{"head_dim": 32, "bias": "none", "init_std_qkv": 0.0659, "init_std_o": 0.0, "optimizer": "muon", "schedule": "wsd"}
Each number is 128 + 32 x the weight over its row's rms, rounded and kept within 0 to 255. Layers, rows and columns count from 0. The size above them is the row's rms in percent of the matrix's.

# layer 4 MLP up, 384x96, rms 0.0664, rows 0-35, columns 0-95
size [ 70 138 111 138 126 112  23  22 110  52  75 126 101 123 111  70 109  98  16 114  58  91  39 117 111 105 142 107   8 118 146 117  24  29 107 119]
[[142  80 111  90 100 124 130 199  89 123 129 166 108  89 123  99  97 116  72  76 126 189 130 119 173 149 122 141 172  75 159  92 133  97 165 167 101 149 117 157 143  75 137  89 139 175  83 160 102 108 151 157 171 154 163 187 105 143 191 132 159 111 120  76 140 188 127 113 176 103 160 165 119 135 143  82 130 143 125 130 139 135 119 119  81 129 198 112 103 157 144  97  94 112  67 120]
 [ 93  97 162  95 165 118  85 115 110 118 130 141 153 106  60 106 117 101 131 107 130 118 151 122 176 127 120 128 108 140 114 156 188 132  57 103  87  34 123 143  65  96 192 114 198 134  97 191 170 170  75 141 106 171 155 127  96 125 120  99 103 145 103 107 117 128 127 153 110 148 135 133 143 142 139 118 157 181 133  87 121 105 137 133 172 133 126 191 133 144  28 131 128 114 106 121]
 [136 166 178  85 134 133 108 117 147  93 140 120 143  98  90  53  94 146 159 147  96  72 104 160 158 174 104 150 129  76 170 127 103 143  90 150  50 127 119 138 173 150  76 101 145 134  83  68 123 155 120 105 116 118 131  90 117 132 144 109  89 125 124  74 153 147 165  86 134 114 160 134  84 100 190  75 133  76 129 211 102 129 109 127 102 154  86 113 143  78 105 152 165 125 148  93]
 [195  81  68 110 174  71 137 123 165 111 119 101 131 136 137 119 134  98 148 105  80  89 167 102 138 118  87 137 106 129 117  85 115 134 104 172 121  96 130 112 102 121 133 141 147 140 183 157 110 135 177 109 145 216 130 171 126 120 110 174 135 149 142 134 123 162 121 128 101 151 103 125 137 158 155 167 113 137 187  89  80 212  93  94 116  86 142  84 153  84  80  79  83 109 141  63]
 [109 116 108 112 129  78 116 138 129 169 143 141  92 149  76 147 152  88 141  93 132  56 149 101 131 117 131 126 218 114 164 101 124  90 128 140 144 120 121 111 114 111 105 168 146 198  53  86 121 172 162  88  90 133 138 125 106 148 101 136 153 180  57 153 121 134 129 105 123  55 132 136 131  74  97 115 148  91 103  45 130 111 145 151 193  86 146  90 161 134 135 129 125 132 108  74]
 [145 141 121 103 161 140 120 178 133 138 108 148 149 102 141 118 147  90  93  92 115 120  89 123  72 160 147 133 169 121 117 156 213 145 123 138 138 180 202 131 110  95 130 131 164 203 159 115 125 104 165 162  48  97 148 112 171 125  92 139 139 121 124 144 110 133 155  83 115 161 106 126 161  87 104 171 113  65 197 126  85 115 115  95  85 132 113 145  91 143  99 194 104 101 186  93]
 [158 156 190  99 107 135  69 132 136  92 153 121  87 110 130 157 140 186 134 142 136 161 160 126 133  81 161  62  99  93 143  97 120 126 149 190  97 187 157 172 107  62 113 119 145 120 143 143 109 136 138 120  90  93 128 130 154 147 109 119 144 162  69 137 149 115 161  95 125 143  97 147  63 110  80 124 169 149 119 126 118  36 115  76 140 117 183 122 115 171 153 148 119 185  61 129]
 [201 115 153 140 152 118 148 111 168 128 137 149 172 195 133  92  95 190 111 125 122 100 111  99 164 143 119 106 118 123 126 109 195 139 144  68 116 156 166 145 151 108 101 187 171 181  80 116 125 159 123  72 108 177 124 159 110  92 145 106  85 133  94  91 100 146 112 215 193 149 121  94 181  87 146 169 111 120 108 122 109 126  92 157 116 183 159 131 117 138 119 111 103 150  78 129]
 [119 161 135 147 157 122 153 134  36  88 122 119 102 143 157 140 104 102 187  94  74 175 122  98 182  84  92 192 160  97 149 113 171 165 113 176 141 105 124 108 110 148  51 144  87 121 161 126  43 113 149 160  78 113 117  90 144 114 175 148 106  82 124 114  98 100 165 127  87 117 109 165 137 141 106 143 110 130 174 150 127  90 117 165 100 120 160 100 158 146 178 100 142 153 162 133]
 [106  76 191 172 163 117  91 149  52 140 152 165 103 124 122 115 102 150 154 103 137 148 215 130 119 145 161 162 122 125 117 152 137 100 123  89  81 131 139 119  97 159  93 101 132 158 150 145 179 128 125 147  95 140 118 163 143 188 118 131  64 132 139 156  83 112 150 129  68 130 135 104 128 175  73  70  96 175  86  89  89 111 136  75 143 119 142 113 120 120 134 131  91  74 204 157]
 [123 121 175 152 165 133  97 158 139 144 102 142 170 156 152 123 126 175 194 149 102 112  81 178 141 121 152 149 102  89 117 109 129  72 168 114 163  89 137 121 126  86 116 166 168 176 113 173  89 165 114 148 105 131 137 104  61 209 107 117  93  75 105 106 143 133  97 121 119  93 139 169 105 102  93  89 169 168 122  84 153 119 144 216 107 111 142 132  46 135 110  86 116 115 135 132]
 [144 133 198 160 109 105 125 102 205 112 137  99  92 140 154 132 142 146 106 128 110 161  80 119 102 156 106 249 148  89 131 122 125 144 159 117 142 121 122 123 139 122  90 100 184 162 114  94 151 176  94 132 157 117 119 188  97 117 148 189 113 175 142 108  98 160 156 130 144 161 137 125 163 113 118 158 102 165 118 157 119 113 175 145 179 176 136  96 132 185  96 138 216 133 107 114]
 [140 122 200 121 141 176 120 102  92  79 120 121 169 130 211 103 199 156 139 197 138 105 138 101 121 181  78 137 121  79 154 186 135  98 101 117 113 146  93 101 173 109 209 153  99  84 129 123  94 153 168 125 127 111 100 145 141 119  98  78  90 140  89  91 126  90 100 139 149 129 179 149 113 102 145 137 103 161 128 144 123 124 140  89 174 170  69 173 144 132 157 130 120 112 123  93]
 [108 116 164 101 143  78 132 153 127  81 148  89 161 128  97 127 134 105 114  74 121  93 131 165  96 121 131 122 139 105 166 138 177  69 101 101 124  93  41  93 138 105 121  96 166 120 140 155 162 158 158  45 176 171  77 101 141 119 113 180  64 135 104 137 113 163 124 130 116 155 115 105 117 100 128 149 170  62  46 191 146 129 130 155  97 116 158 169 117 138 125 107 173 126  98 108]
 [118 147 119 151  89 103 111 150 146  65 143 148 153  83 168 124 169 112 153 174  69  78 202 175 148 148 149 150  90 190 133  77 146 120 126 148 132 140 160 151 115 130  84 120 152 104 159 170 108 130 149 112 111 134 112 161  95 189 147 165  52 180  84 112 104 118 125 164 102 113 136  87 106 162 104  71 150 176 104 159 141 165 137 138  94 109 102 136 132  60 181 127  96 120 167 114]
 [126 135 165 122 167 119 120 141 170  90 151 167 120 117 146 139 156 150  63 108 129 149 196  87  86 102  80 121 163 133  42 161 127 113  97 113 163 121 117 135 140 114 110 107 133 160 104 153 120 122 128 156 104 127 113 163 169  71 116 147 145 112 140  74 125 110 122 104 180 109 196 159  74  63 181 111 182 172 165 136 152 155  91  86 159  95 135 161 118 211 167 129 128 167 145 124]
 [169  58 141 198 162 132 136 114 163 113  81  89 125 159 155 133 121 118 149  91 168  88 195 148 161 126 121 125 116  84  85 126 133 138  59 143 105 117 137 156 114 161  85 142 158 112  97 116  99 152 175 163 131 147 144 117 146 166 147 106 103 136  81 122 113  90 178 185  79 138 136 140  75  83 116  84 108  83 141 136 157 163 126 158 158  52 131 111 140 137 133  79  53  84 129 126]
 [148 111 138 150 186 129  69 130 142 157 103 103 131 180  99 112 151 123 133 141 156  72 122 138 151 115 120 120  61  49 150 133 143 136 142 141 170 142  97 154 140 104 193  61 126 180 173 131 127 167 148  58  93 158 116 148 106 152 141 109 160 173 116 100  81 103 163 124 142 142  97 171 159 108 184 190 126 122  96  93 101  78 167 126 131 150 115 106 104 144 189  65 103 107 132  99]
 [147 160 135  55 142 157  80 136 104  89 170 133  79 141 153 111 101 101 130 113 120 136 126 114 110 127 155 141 105 147 167 126 140  80 137 165 123  96 112 121  63  58 206 163 110  64 174 116 153 151 133 163 140  94 154 140  65 127 138  85  90 112 105  71 139 136 198 118 129 107 133 209  79 112 143 111 123  76 109 151 131  66  97 142 151 130  88 147  93 115 135 112  88 137 142 107]
 [191  78 153  80  73 128 124 132 133 137 141  83 124 130 121 120 146 136  77  86 143 126 154  95 115 136 163 141 155  85 161 104  86 117 122 162 111 132  73 125 238  96 103 133 136 109 123 131 196 137 147 166 177  51 145 105 119  92  98 146 178  78 110 124 115 128 164  60 130 114 169 153 156 103 110 110  92 107  98 187 136 102 144 109  96 115 145 147  97 135 141 184 114 156 154 154]
 [151 164 115 111 104 156 136 140 138  81 102 147 143  73 194 114  65  66 138 108 138 181  84 109 113 163 159  97 174 132 144 122 147 137 158 171  92 150 120 112 153 134 140 123 112 178 120 149 207  69 132 171 127 109  91 175  82 109 126 101  90  93 185 161 108 142 112 105 125 191 180 107 158 151 136 113 110 132 115 171 137 183  95 133 106 169 151 193 152 127 163 167 162 136 142 153]
 [115  85 156 175  80 117 112 120 122 184 176 116 106  93 194 196 140 170 161 109 100 101  96  56 171 145  60  88 123 142  56 149 115  63 107 117 108 172 189 137 125 131 142 121 147 106 153 145 141 132 115 155 101 118 103 127 110 146  96 101 101 151 106 133 115 139  74  77 185 166 111 148 157 178 119 116 144 109 113 124 104 143  99  90 100 156 181 161 124 131 163 145 115 163 112  84]
 [162 155 168 167 111  79 146  62 176 112 138 150 160 116  84 131 100 126 149 134 114 106 102  71 146 131 117 173 175 139 156  92 172 111 106 152 146 143 113 129  73 109 135 171 162 208 171 167 145 109 156 128 147 107 106  80 123 194 124 128 174 148 112 170  97 108 149  76 173 114 119  83 144 161 104 161 160 129 134 124  72 155 167 145 102  79 131 114 171 100 137 121 185 105 136 191]
 [117 199 106 149 115 102 126 130 153  95 164 107 174 128 133 166 116 132 106 148 136  98 184  94 145 121 120 163 171 119 178 109 154  87  97 166  96 104 146 189 122  84 175  99 124 118 117 125  74 114  78 145 115 180 108 106 167 153 118 126 146 125 186 146 133 202 158 154 163 116  79 149 157  90 102 174 137 139 126  87 136 110 101 120 191 166 142 135  83 173 139  53 120 158  88  79]
 [119 148 123 121 120  89 133 128  84  87 174 154 144 123  79 142 193 182 183 176  75 139 160 132 134 123 152  67 186  74 119  84 153 119  96 174 137 129  79 208 151 122 138 172  99 134 158 121 125 136  94 114 122  97 138 166 110 119  90 101  88 170 107 164  60 101  86 119 117 158 141 158 105 176 113 153 139  89 106 105 121  76 170 162 165  80 121 165 127 112  99 151 110 104 123 126]
 [177 111  78 137 168 137 118 143 119 122 152 144 119 153 177  85 118 111 145  83 111 137 141 159  90 150  74 140 215 120 187 143 147 129 107 105 103  48  82 160 136 117 109 178 125 170 184  88 160 128 124  76  79 111 177  78 112  69 150 142 131 120 183 145 141 161 119  93 135 142 104  89 128 139  99 125  64 135 131 150 143 147 102 176 110 138 122  72 123  91 177 108 114 130  80 140]
 [127 118 150 150 108 144 128 157 101 133 138  74 108  38 163 138 121 153 151 143 177 149 102 103 134 134 102  92 134 181 146 115 128 146  77 161 219 136 150 122 148 186 125 221 144 105  94 124 127  68 130 127 125 102  69  43 117 164 153 136 113 102 167 168 137 156 158 141 117 142  93 157  98 126  79 121 103 175 124 126  81 105 113 142 174 135 158 158 153 137 125 113 153  90 173 136]
 [168 105 138 140 162 114 140 152 119  90 131 122  87 132 168 124 162 191 172  90 113 122 147 173 192 147 116  41  88 105  85  58 117 111 130  78 145  62 125  84  94 147 139 136 132 171 152 116 124 128 103  98 121 132 126  95 134 106 118 149 178 163 164  99  93 120  74 128 143 159 171 159 140 131 101  80 154 193 131 143 140 158 137  84  97 193 175 129 106 113 139 156  95 130 169  81]
 [170  97 172 115  59 135  87 154 141 139 164 214  88 106 134 120 116 136  64 136 103  79 135 146 120 115  97 169 183 133 191 167 130  90  79  89 122 122 129 157 118  48 106 105 162 182 117 111 123 162 129  72 101 151 170 154  66 115 174 130 126 151 158 104 128 117 158  90  91 128 100 135 101  91 116 115 169 150  99 131 143  76 132 128 145 120 155 112 161 186 143 149  96 107 151 118]
 [156 121 133 121  88  95  93  71 151  62 125 190 136 127 152 177 126  67 191 151  98 136 124  97 137 192  86 128 124 148  94  89 142 111 166 148 141  99 169 132 163 114 152  76 121 148 118 139 150 125 128 177 121 115 135 189 123 154 154 156 117  79 149 127 106 123 162 158 207 142 140 118 112 153 108  77 116  89 112 136 164 200  64 123 141 115 115 145 183 140 139  98  81 158  97  81]
 [135 179 170  67 110 147 111  55 114 156 123 114 161  34 162 152 159 150  94 112 108 100 143 107 152 111 156  88 122 114 162 142 109  91 145 136 112 143 148 132 159 127 160 124 156 150 122 143 104  60 160 138 122 139 118 128  98 139  80 104 176 110 110 145 121  43 108 162 106 176  96 171  74 103 127 155 161 134 182 125  99  98 162  74 140  95 134 116  90  93 112 154 128 136  60  74]
 [123 174 117 162 182 160  88 138 136 143 139 140 116  78 167 119 133 118 153 100 157 155  70 131 121  68 120 124 134 153 152 121 190 113 132 123 158  95 149  91 113  79 137 117 164 129 167 124 118 139 127  90  85 192 165  86  94 103 118 153 131 120  57 115 120 181 115 117 160 116 180 119  92 111  89 147 147 152  99  47 117 102 170 116 123 116 182 152 127 157 187 176 137  45 116  88]
 [196 122 118 128 185 137 142 163 125 155  99 167 126 204 174 154 124 111 118 166  52 103 138  75 139 173 147 108 139 193 119  97  74 105 135 127 164  64  97 220 103 116 139 151  76 162 178 130 116 103  98 203 108 124 131 156  89 160 183 144  96 141 134 155 117 119 166 145 133 128 104 141  98 141 153 124  84 138 126 132  96  94 114  93 165 156 119 130 151 159 145 113 141 108 135 146]
 [156  47 127 113 174 115 122 125 145  91 121 134 108 101 114 134 127 114  62 108  86  64 146 110  75  84 144 189 130 175 171 139 119 106  75 105 170  78 129 176 188 118 117  78 121 154  95 107 161 140 128 109 110 105 158 102 118 119 129 125 126 141 198 109 162 147  67 122  70 117 127 133 105 105 164 102 178 186  90 157 107 135 117 155  97 136  88 141 104 117 149  94  99 126 187  86]
 [140 170 128 163 147 106 156 129 125 147 137 102  55  59 141 145  80 101 118 136 112 152 117  85 164  76 105  67  97 150  51 157 141 117 163 138 159 108 143 145  81 119 118 142 158 154 127 137 117 152 207 112 139  83  87 132 105 195  92 113 121 156 111 130 123 132 164  83 137  95  97 172 119 116 170 122  96 161 133  84  88 129 147  58 158 123 108 174 117 138  95 121  93 164  55 130]
 [115 148 164  82 134  84 192 160  85 139 135 131 151 125 190 123 104 114 111  93  91 125 129  88 128 180  60 123 141 118 145 110 118 100 126 124 156 162  85 109 129 160  90 164 147 160 162 162 144  99 140 143  16 105  92  79 160 125 105 196 125  88  93 111 144 105 109  84 107 111  97 112 162 144 184 171 123  95 118 128  90  92 138  95 116 137 126 114 115 155  61 141 153 106 137 186]]
# layer 4 MLP down (transposed), 384x96, rms 0.0309, rows 0-35, columns 0-95
size [ 70 122 123 141 117 110  22  21 110  50  71 122 101 123 128  68 109 104  17 113  54  95  35 112 111 107 119  98  10 114 152 112  25  30 100 119]
[[131  96  45 146 142  65  86  70 148 133 141 116 174 149  84 148 196 155 187 162 159 103 175  79 135  99  71 105  37 120 140 116 112 157  97 155 132 141 135 109 125  93 103 147 131 119 169 184 143 101 133 130 135 137 112 120 122 156  72 142 138 154 139 113 159  97  73 130 117 100 142 113 109 162 132 159  85 106 121  87 125 190 108  81 130 103 110 139 103 137  88 102  68 139 158 143]
 [122 154 126 158 140  79 166 149 124  73 160 154 132 157 175 133 153 199 110 111 144 109 141 145 138 129 126 163 178 103 184 130 119 141 153 144 155 178 119 158 195  97  93 108  76 104 134 101 107  75 167 138 108 102 148 101 138 151 125  94  36 153  83 109  94 112 130 123 118  69 119 116  67 106 130 162  98 125 168 176 117  80 127  61  76  95 126 117 116  83 162 145 133 173 145 112]
 [119 119 167  80 109  90 154 129 183 160  89 157 182 145 115 150 119 112 121 144 148 135 120 152 126 110 172 118 141 104  90 100  93 139 147 172 129 136 133 125  83  78 190 118 171 122  66 166  81  70 115 146 144 148  58 122 131  39 125  89 188  50 115 155 158 133 132 153 107 144 196  86 112  87 143 142 124 133 151 165 165 158 169 107 102 161 115 149 164 139 141 148 153 107 140 104]
 [131 109 173 120 164 138 150 123 124 120 103 157 124  95 128 125 112 146  92 158 101 191 102 154 130 120 140  95  88 158 168 132 154 110 143 115 117  89 152 170 154 110 111 139 125  78 153  95 188 111 164 183 166 155 185 169 122 107 100 143 160 201 123 170 106 117  85  59  82 184 102 195 125  62 176  81 139  73 141 116 114 114 123 172 162 125 103 128 105 115 161 147 133 153  83 176]
 [ 96  69 151 104 118  73 128 145 130  63 121 138 147 126  96 146 113  36 173 130  96 129  96 155 133 158 129 119 112 177 170 107  98 124 123 112 156 179 117 112 128 150 149 153  99 160  69 115 152 117 146  82 152 145 116  73 132 122  59 159 176 142 159 216  94 108 169  95 121 112 127 133  84  90 157 133 135  97 113  70 201 136 172 148 149 140  92 121 131  85 120 116 117  87 128 103]
 [124 160 130 152 103 116  89  93 118 135 177 133 136 128 150 120  96 100 146 101 174  62 127 157  97  99 118 130  94 101  26 123 122 157 127 114 107  25 140 102  98 118 110 108 180 135 124 122 153 132 152  45 106 167 101 131 113  96 172 161 172  88 141 200 130 160 113 119  86  81 118 117  96 105 129 118 117 151  86 173 119 145 173 125 164 190 149  98 144 163  95 134 142 113 116 152]
 [ 83 127 119 102 132 133  78 120 111 135  46 103 127 124 174 142 152 118 158 170  82 138 149 118 120 176 178 126 107 148  95 157 137 131 135  74 136  80 154  97 107 174 170 186 150 157 119 119 131 145 104 132 199 101 104 130 111 117 155 132 141  92 109 141 183 126 114 174 202 118 107 113 141 134 149 125 122 147  98  79 112 172  79 124 111 186  57 109 126  51  87 151 178 131 139 174]
 [141 180 142 126  84  98 121 140 148  81 123 126 127 122 148 110 199  87 164 112 131 149 148 148 105  89 145 112  94 149 184 166  97 147 160 210 139  63 152 109 130 139  98 112  79  94 164  99  98 113 135 121 131  84 136  80 148 143 156 171 151 135 117 143 142  91 162  38 124  73 165 118 121 117  99 115  70 145 137 116  79 172 148 113 136  60 100 133 152  78 147  84 169 115 162 122]
 [ 81 142 135 129 157 128  96 120 120  99  95 213 164 154 138 146 132 135 134  94 143  90  68 123  77 147 163 134 116 158 101 202 109 153 159 122  89 124 125 145 153 185 102 101 135 160 142 132 142  91 152 140 137 118 140 151 160 125 117 166  68  91 178 109 175 108 128 106  74  88  88 136 129 114 148 137 155 100 134  79 116 173 119 121  71  51 125 149  93 119 158 228 117 141  98 163]
 [ 90 177 123 154 106 134 196  79 102 123 106 107 152 105  58 163 162 117 156 101  94 106 105 136 132 150 152 129 125 140 150 181 122 127 136 136 147 128 119 119 168 171 155 155 117 190 123 118 109 116 115 185 137 114 165  73 157 152 131 132 145 171 214 155 128 145  72 109  70 104 165  92 149 122 206 159 142  77 157 165 145 167 154 153 125 212 100 130 147 101 103 157 136 154 146 115]
 [139 118 109  87 116 148  79 118 118 157 155 102  77 132 138 108  86 146  80 126 152 207 161 111 128 138 111  92 109 151 157 119 126 171  72 117 143 159 191 113 141 116 112 109 107  87 203 114 116 114 161  99 171  45 116 156 166 135 124 102 142 162  89 108 109 123 145 112 117 160 109  96 114 133 194 159  78 124 193 147  85 118 158 106 159 192 155 138 192 109 167 142 107 108 124  80]
 [113 144  67 106 128 141 143 134 116 109 175  98  99 131  91  75 157 124 130 152 154 121 150 152 134  91 116  40  86 123 134 173 145 137 151  76 131  86 143 153 148  88 176 150 120  97 168 121 140 149 186 159  88 115  75  72 204 125 130  84 146 130 139 161 108 146 132 135  81 140  95 191  93 140 131 147 154 107 131  66  68 102  91 105 164  89 108 157 170  89 135 166 118 129  77 135]
 [125 101 116 123 169 135 110  97  88  69 111 133 150 126 157  86 105 149 186  84 115 156 138 140 146 142 109 187  62  99 143 196 135 172  79 137 132 151  82 114 143 146 135 115 133 116 219 148 117  72 142 187  95 117 108 149 114  82  90  87 104 126 184 170 141 146 127 134 129 126 170 105  69 100  97 171 127 143 165  79 185 159 167 101 156 102 161 105 169 148 124 110 115 117 125  95]
 [130 114 138 108  99 128 150  76 127 145 143 170  88  91 137 118 116 174  81 125 152  75 102 116 112 103 140 160 116 146 132 172 148 142 139 110 164  81 143  90 146 149 203 207  98 180 157  87  67 114 132 194 108  64 108 112 131 126 163  87 106  78 144 130 134 126 143 198 138  74 182  80 113 148 158 103 117 151 131 113 135  84  73 121 101 116 155 148 177 103 118 166 152 108 108 157]
 [167 105  97 112 126 163 176 112 116 175 119 153 106 206 164 129  73 135  51  73 139 142 108 163  65 113 177  82 128  85 127 127  89 115 167  95 153 144 112 138 134 201 144 137 135  85 121 145 124  64 105 102  79 114 119 149 192 153  93 101 122 116 135 197 126 137 149 102 144 138 130 120  99 155 132 146 121 100 126 147 154 144 123  34 145 103  99 154 144 150 131 165 113 109  90  92]
 [120 113 148  76 179 103 129  88  75 168 165  73 120 151 132 238 132 180  87 123 118  75 140 202 172 135 132 131 121 150 123 113 124 156 147 161 130 156 128 141 121 127 145 193 138 122 154 148  86 116  87 120 133 183 125 152 149 121  98 151 148 133 127 191 133 127 136 103 117 111  79 133 150 163 140 153  85 137 156 131 118 142 152 144  99 129 134 118  64 106  80 111 190  91  46 147]
 [ 98 148 108 103 111  75 152 176 110 119 133 136 112  54 131  40  76  98 124 142 157 142  66 104 125 175 103 118 152 157 170 101 163 183 193 176 130 155 148 102  88 114  87 114 154 146 150 104 136  90 117 133 177 172 126 174 175 100 126 126 125 105 168  81 170 109 134 125 129 137 117 147 127 117 177 157 151 144 112 126 157 133 166  83 113 110  82 117 124 119 169 172 217 129 128 126]
 [131 129 182  85 135 152 150 142 154  59 196 127 101  77  87 149 101 133 127 122 147  79 151  80 124 135 165 177 123  98 134 170 135 132 190 113 155 139 139  75 126 172 134 149 155  76  94 148 116  96 117 130  84 134  65 102 196 164 116 150 136 107  99 197 186 113 113 161 148 100 129 139 118 161 152 122 123 148  73 155 150 150 111 140 194  64 159 159 133 122 144 176 112 113 117  98]
 [116 101 108 187 153 124 106 112 165 130 106  92 168 110 168 141 119 116 152 138 167 107  89 207 108 144 127 133 168 159 126 150 112 221  73 151 114 204 111  69 158 159  78 119 129 129 138 144 148 125 125 104 124 167 118 164 129 147  67 143 179 135 108  88 158 171 100 110 112 136 115 103 123 179 142 112 186 171 167  94 120  85 172 132 110 128 126  88 211 138 123 168 110 146 138 135]
 [ 68 153 116 123 140  95 134  99 149 112  82 141  94 112 149 174  70 193 131 106 119  82 157 133 107  92 144  73 133 128 158 106 116 115 167 140 152 119 120 144  78 185 114 183  79 136 172  87 127 167  95  83  93 146 143 179 100  81  82 165 103 176 147 153 154 141 112 159 102 132 119 160 147  88 129 151 139 111 115 188 130 101  90 125  93  99 154 178 189  91 105  93  86 182 124 149]
 [ 81 105 134  93 103 104 105 144 121 138 139 101 149  93 170 110 178 114 140 132 108 161 120 109 109 126 153 134 137  96 173 111 101 168 123 114 166 108 144 186 136 100  97 103  68 140 137  96 153 151 167  92 197 129 172 166 147 160 135 134 186 241 116 218 186 153  74  86 101 126 106 133 151 115 114  99 122 127 147 142 147 106 103 177  96 131 126  85 145 150  95 112 162 168  96 105]
 [169 101 107 146 166 130 101 194  90 107 100  97 119 121  83 161 141 210 135 136 134 162 160 153 179 184  56 176 159 140 143 113  98 163 209 135 101 151 152 120 141 123 115 178  89  88 117 136  96 130  91 118 137 111 130 151 129 132 129 165 121  64 181 145  87 119 144 185 160 132 189 123  70 108 121 127 132 153 173 162 166 148 173 128 154  84 149 137 183 142 129 122 139 135 122 143]
 [107 161  92 127  97 202 161 172  94  94 111  83 147 174 158 135 142 100 117 111  71 163 120 112 132 197 109 123 119  91 144 188 116 120 117 182 136 122 149 110 131 163 142 119 132 141  79  44  99  83 105 147 170 166 106 137 142 110 146 115  78 128 178 140 147 172 173 169  78 155 111 171 124  79 143 102  95 124 138  84 142 102 100 154 176 187 116 162 122 152  82 104 148 115 124 165]
 [145 113 111 107 156 102 126 167 102 108 107 156 101 132 112  69  82 113 125 165 180  71 154 158 153 165 194 142 104 134 124  97 158 117 161 120 173 123 132  53 139 173  94  86 139 202  97 153  81  91  94  94 176  70 121  99 100 115  94 118 137  97  88 152 113  90 104 144 138 131 153 110 110  73 114 102 108 145  76 104 164 105 109 126 102 126  89 103 182 146 122 103 139 190 175 159]
 [137 138 151 107 144 148 125 182 148  73 138 117 162 124 126 165  88  91 127 101 154  76 108  90 144 132  95 185 118  71 116 145 134 111  79 121 100 136 126 106 115 188 151 118 159 166  89 169 103 115 151  99 154  99  81 140 108  58 164 152 179  50 152 116 129 166 141 166 127 149 153  85 138  67 154 139 122 194 151 217 128 166  88 158 140 123  87 135 142 114 127 135 156 107 131  82]
 [ 55 116 100 136 112 148 118 155 127 224  82 140 143 151 150 141 162  83 132 132 146 175 106 151  84 151  87 135  64 128  53 149  91 161 203 157  86 140 165 104 133 112 119 148 115  90 122 167 134  96  86 175 153 112 130 124 197 125  94 148 143 133 134 125  93 152 121  82 105 146 130 163 153 120 145 155 109 134 102 186 148 147  89  66 170  94 132 136 161 127 106 135 104 123 130 189]
 [112 153  69 128 122 132 107 113 140 121 188  96 150  98 131 171 120 141 174 142 147  87 131 138 116 114 128 136 169 129 133 106 175 122  83  93 115  99 115 142 123  63 109 172 130 173 130  85 138 121 116  97 132 113 172  74 172 133 191  99 118 134 144 108 115 104  94 103  68  48 132  96  69 147 149 176 117 144 133 202 100 120 143  82 121  99 185 147  79  94 159 122 152 155  45 114]
 [ 87 105 139 125 118 117 151 124  86  84 154  76 111 137 133 136 148  88  61 158 182 143  52 104  95 145 128  89 137 142 136 144 119 108 120 109 175 102 118 147 118 143 146 103  34 132 115 137 169  96 129  54 154 127 115 185  58 122 136 144 137 147 135 123  76 204  94 162 110  91 115 138 116 143 150 105 103 138 110  98 100 141 127 107 114 136  96 186 155 142  65 191 155  93  93 100]
 [ 79 161  91 168 170 160 145 130 122 116 103  40 148 133 118 114 162 107 163 140 127 142  75 118 138 141 143  76  94 111 144 141  86 159 169 178 156 110  90 121  89 182 148 157 107  51 120  86 120 142  77 132 152 154 136 123 203 113 135 120 101 112 125 123 150 157 135 130 161 138 140  97 151 178 129 111  64 125 163 118 103 132  81 124 122 127  65 149 158  43  96 137 170 165 124 168]
 [155 169 150  91 130 126 142  91 103  79 174 151 143 119 186  95 126 170  65  91 138 118  86 129  83 111 133  73 146 112 164 150 156 134 146 138 114  54  88 104 104  84  84 103  74 138  94 110 130 156  92 104 111 149 116  86 127 157  92 151 102 157  90 212 110 118 109 132 144 145 106 160  92 143  87 141  90 115 127  48 113 169 183 106 156 172 146  92 137 163 139 116 174 111 153 137]
 [137 224 180 126 137 161 111 140 119  75  73 168  73  94 173  99 124 156 184 111 110 186 135 146 150 152 125 132 175 203 175 186 126 106  98 130 104 146 114 120 158 163 118 144 124 109 161 148 142 111 132 174 125  99 149 106  99 117 113 144 130 103 116 110 121  98  48 114 158 163 139 131  86  78 129  96 146 168 132 108 180 177 162 137  88 152 122 187 116 138 168 142 153  94 144 132]
 [118  91 119 154  85 127 124 117 107 117 151 152 133 124 156 137 153 154 162 132 105 176 141 198 122 111 137 152 117  99 152  90 176 143 137 114 125 130 151 170 141  96 138 120 133  33 106 125 176 123 115 118 134 182 109 150 123 102  76  98 150 187  81 222 147 127 105 172 149 141 161 146 115 101 148 134 160 132 100 157 130 108 192 145 115 111 126 116 182 137  66  72  63  50 107 155]
 [137 160 121 123  59 184 114  99 158  82 179 157 117 147  91 135 146 152 138 110 166 130 146 141  31 111 142 139 142  60 139 131 118 146 131 130 133 140  99  38 139 123 136 189 121 156  69 135 145 170 123 125 138 121 108 117 176 138 134 119 125 120  90  88 198 117  89 113 134 122 153 101 136 180 139 136 150 105 147  95 151 184  81 193  83  89 115 105  84 104 148 168 155 149  91 133]
 [ 95 192 124 165  51 160 131 116 138 182  89 100 125 159 158 118 147 116 130  95  66 149  74 150 130 150 140  90  71  71 112 138 115 141 162 198 108 112  88 142 106 175 105 154 159  78 165 110 125 125  92 134 133 150  88 141 159  95 147 120 141 173 126 170 156 148 175 113 113 147  92 141 120 150  79 154 155  88 168 115 121  44  95 138 117  68 113 119 145 103  81 121 158 140 132 165]
 [ 66 103  70 143 152 142 141 126 112 140  97  81 150 125 121  96  80 184 147 127 115 167 117 148 111 144 114 170 159 122 159 129 118  79 112 165 137 145 156 146 151 141 149 205 108  59 122 190 152  88 127 114 113 138 108  91 113 110  84 203 110 118 251 140 111 136  81 140 101  71 154 107 125 103 156 120 162  98 123 152  96 144 112 130 129 139 114 111  72 146 145  77 152  98 132 120]
 [ 93 109 153 132  82 132 130 113 148 170  81 110 101 143  66 157 128 124  98 144 135  69 122 177 100 119  88 149 109 110 112 144 119  97 142 113 124 132 109 129 129 114 141 103 149  61  53 173 146 103 149 169 119  99 110 149 140 166 130 142 124  48 193 124 122 117 184 203 107 109 181  37 121 173 129 146 123 108 149  78 156 102 128 131 170 102 137 153 131 105 172 112 104  70 124 167]]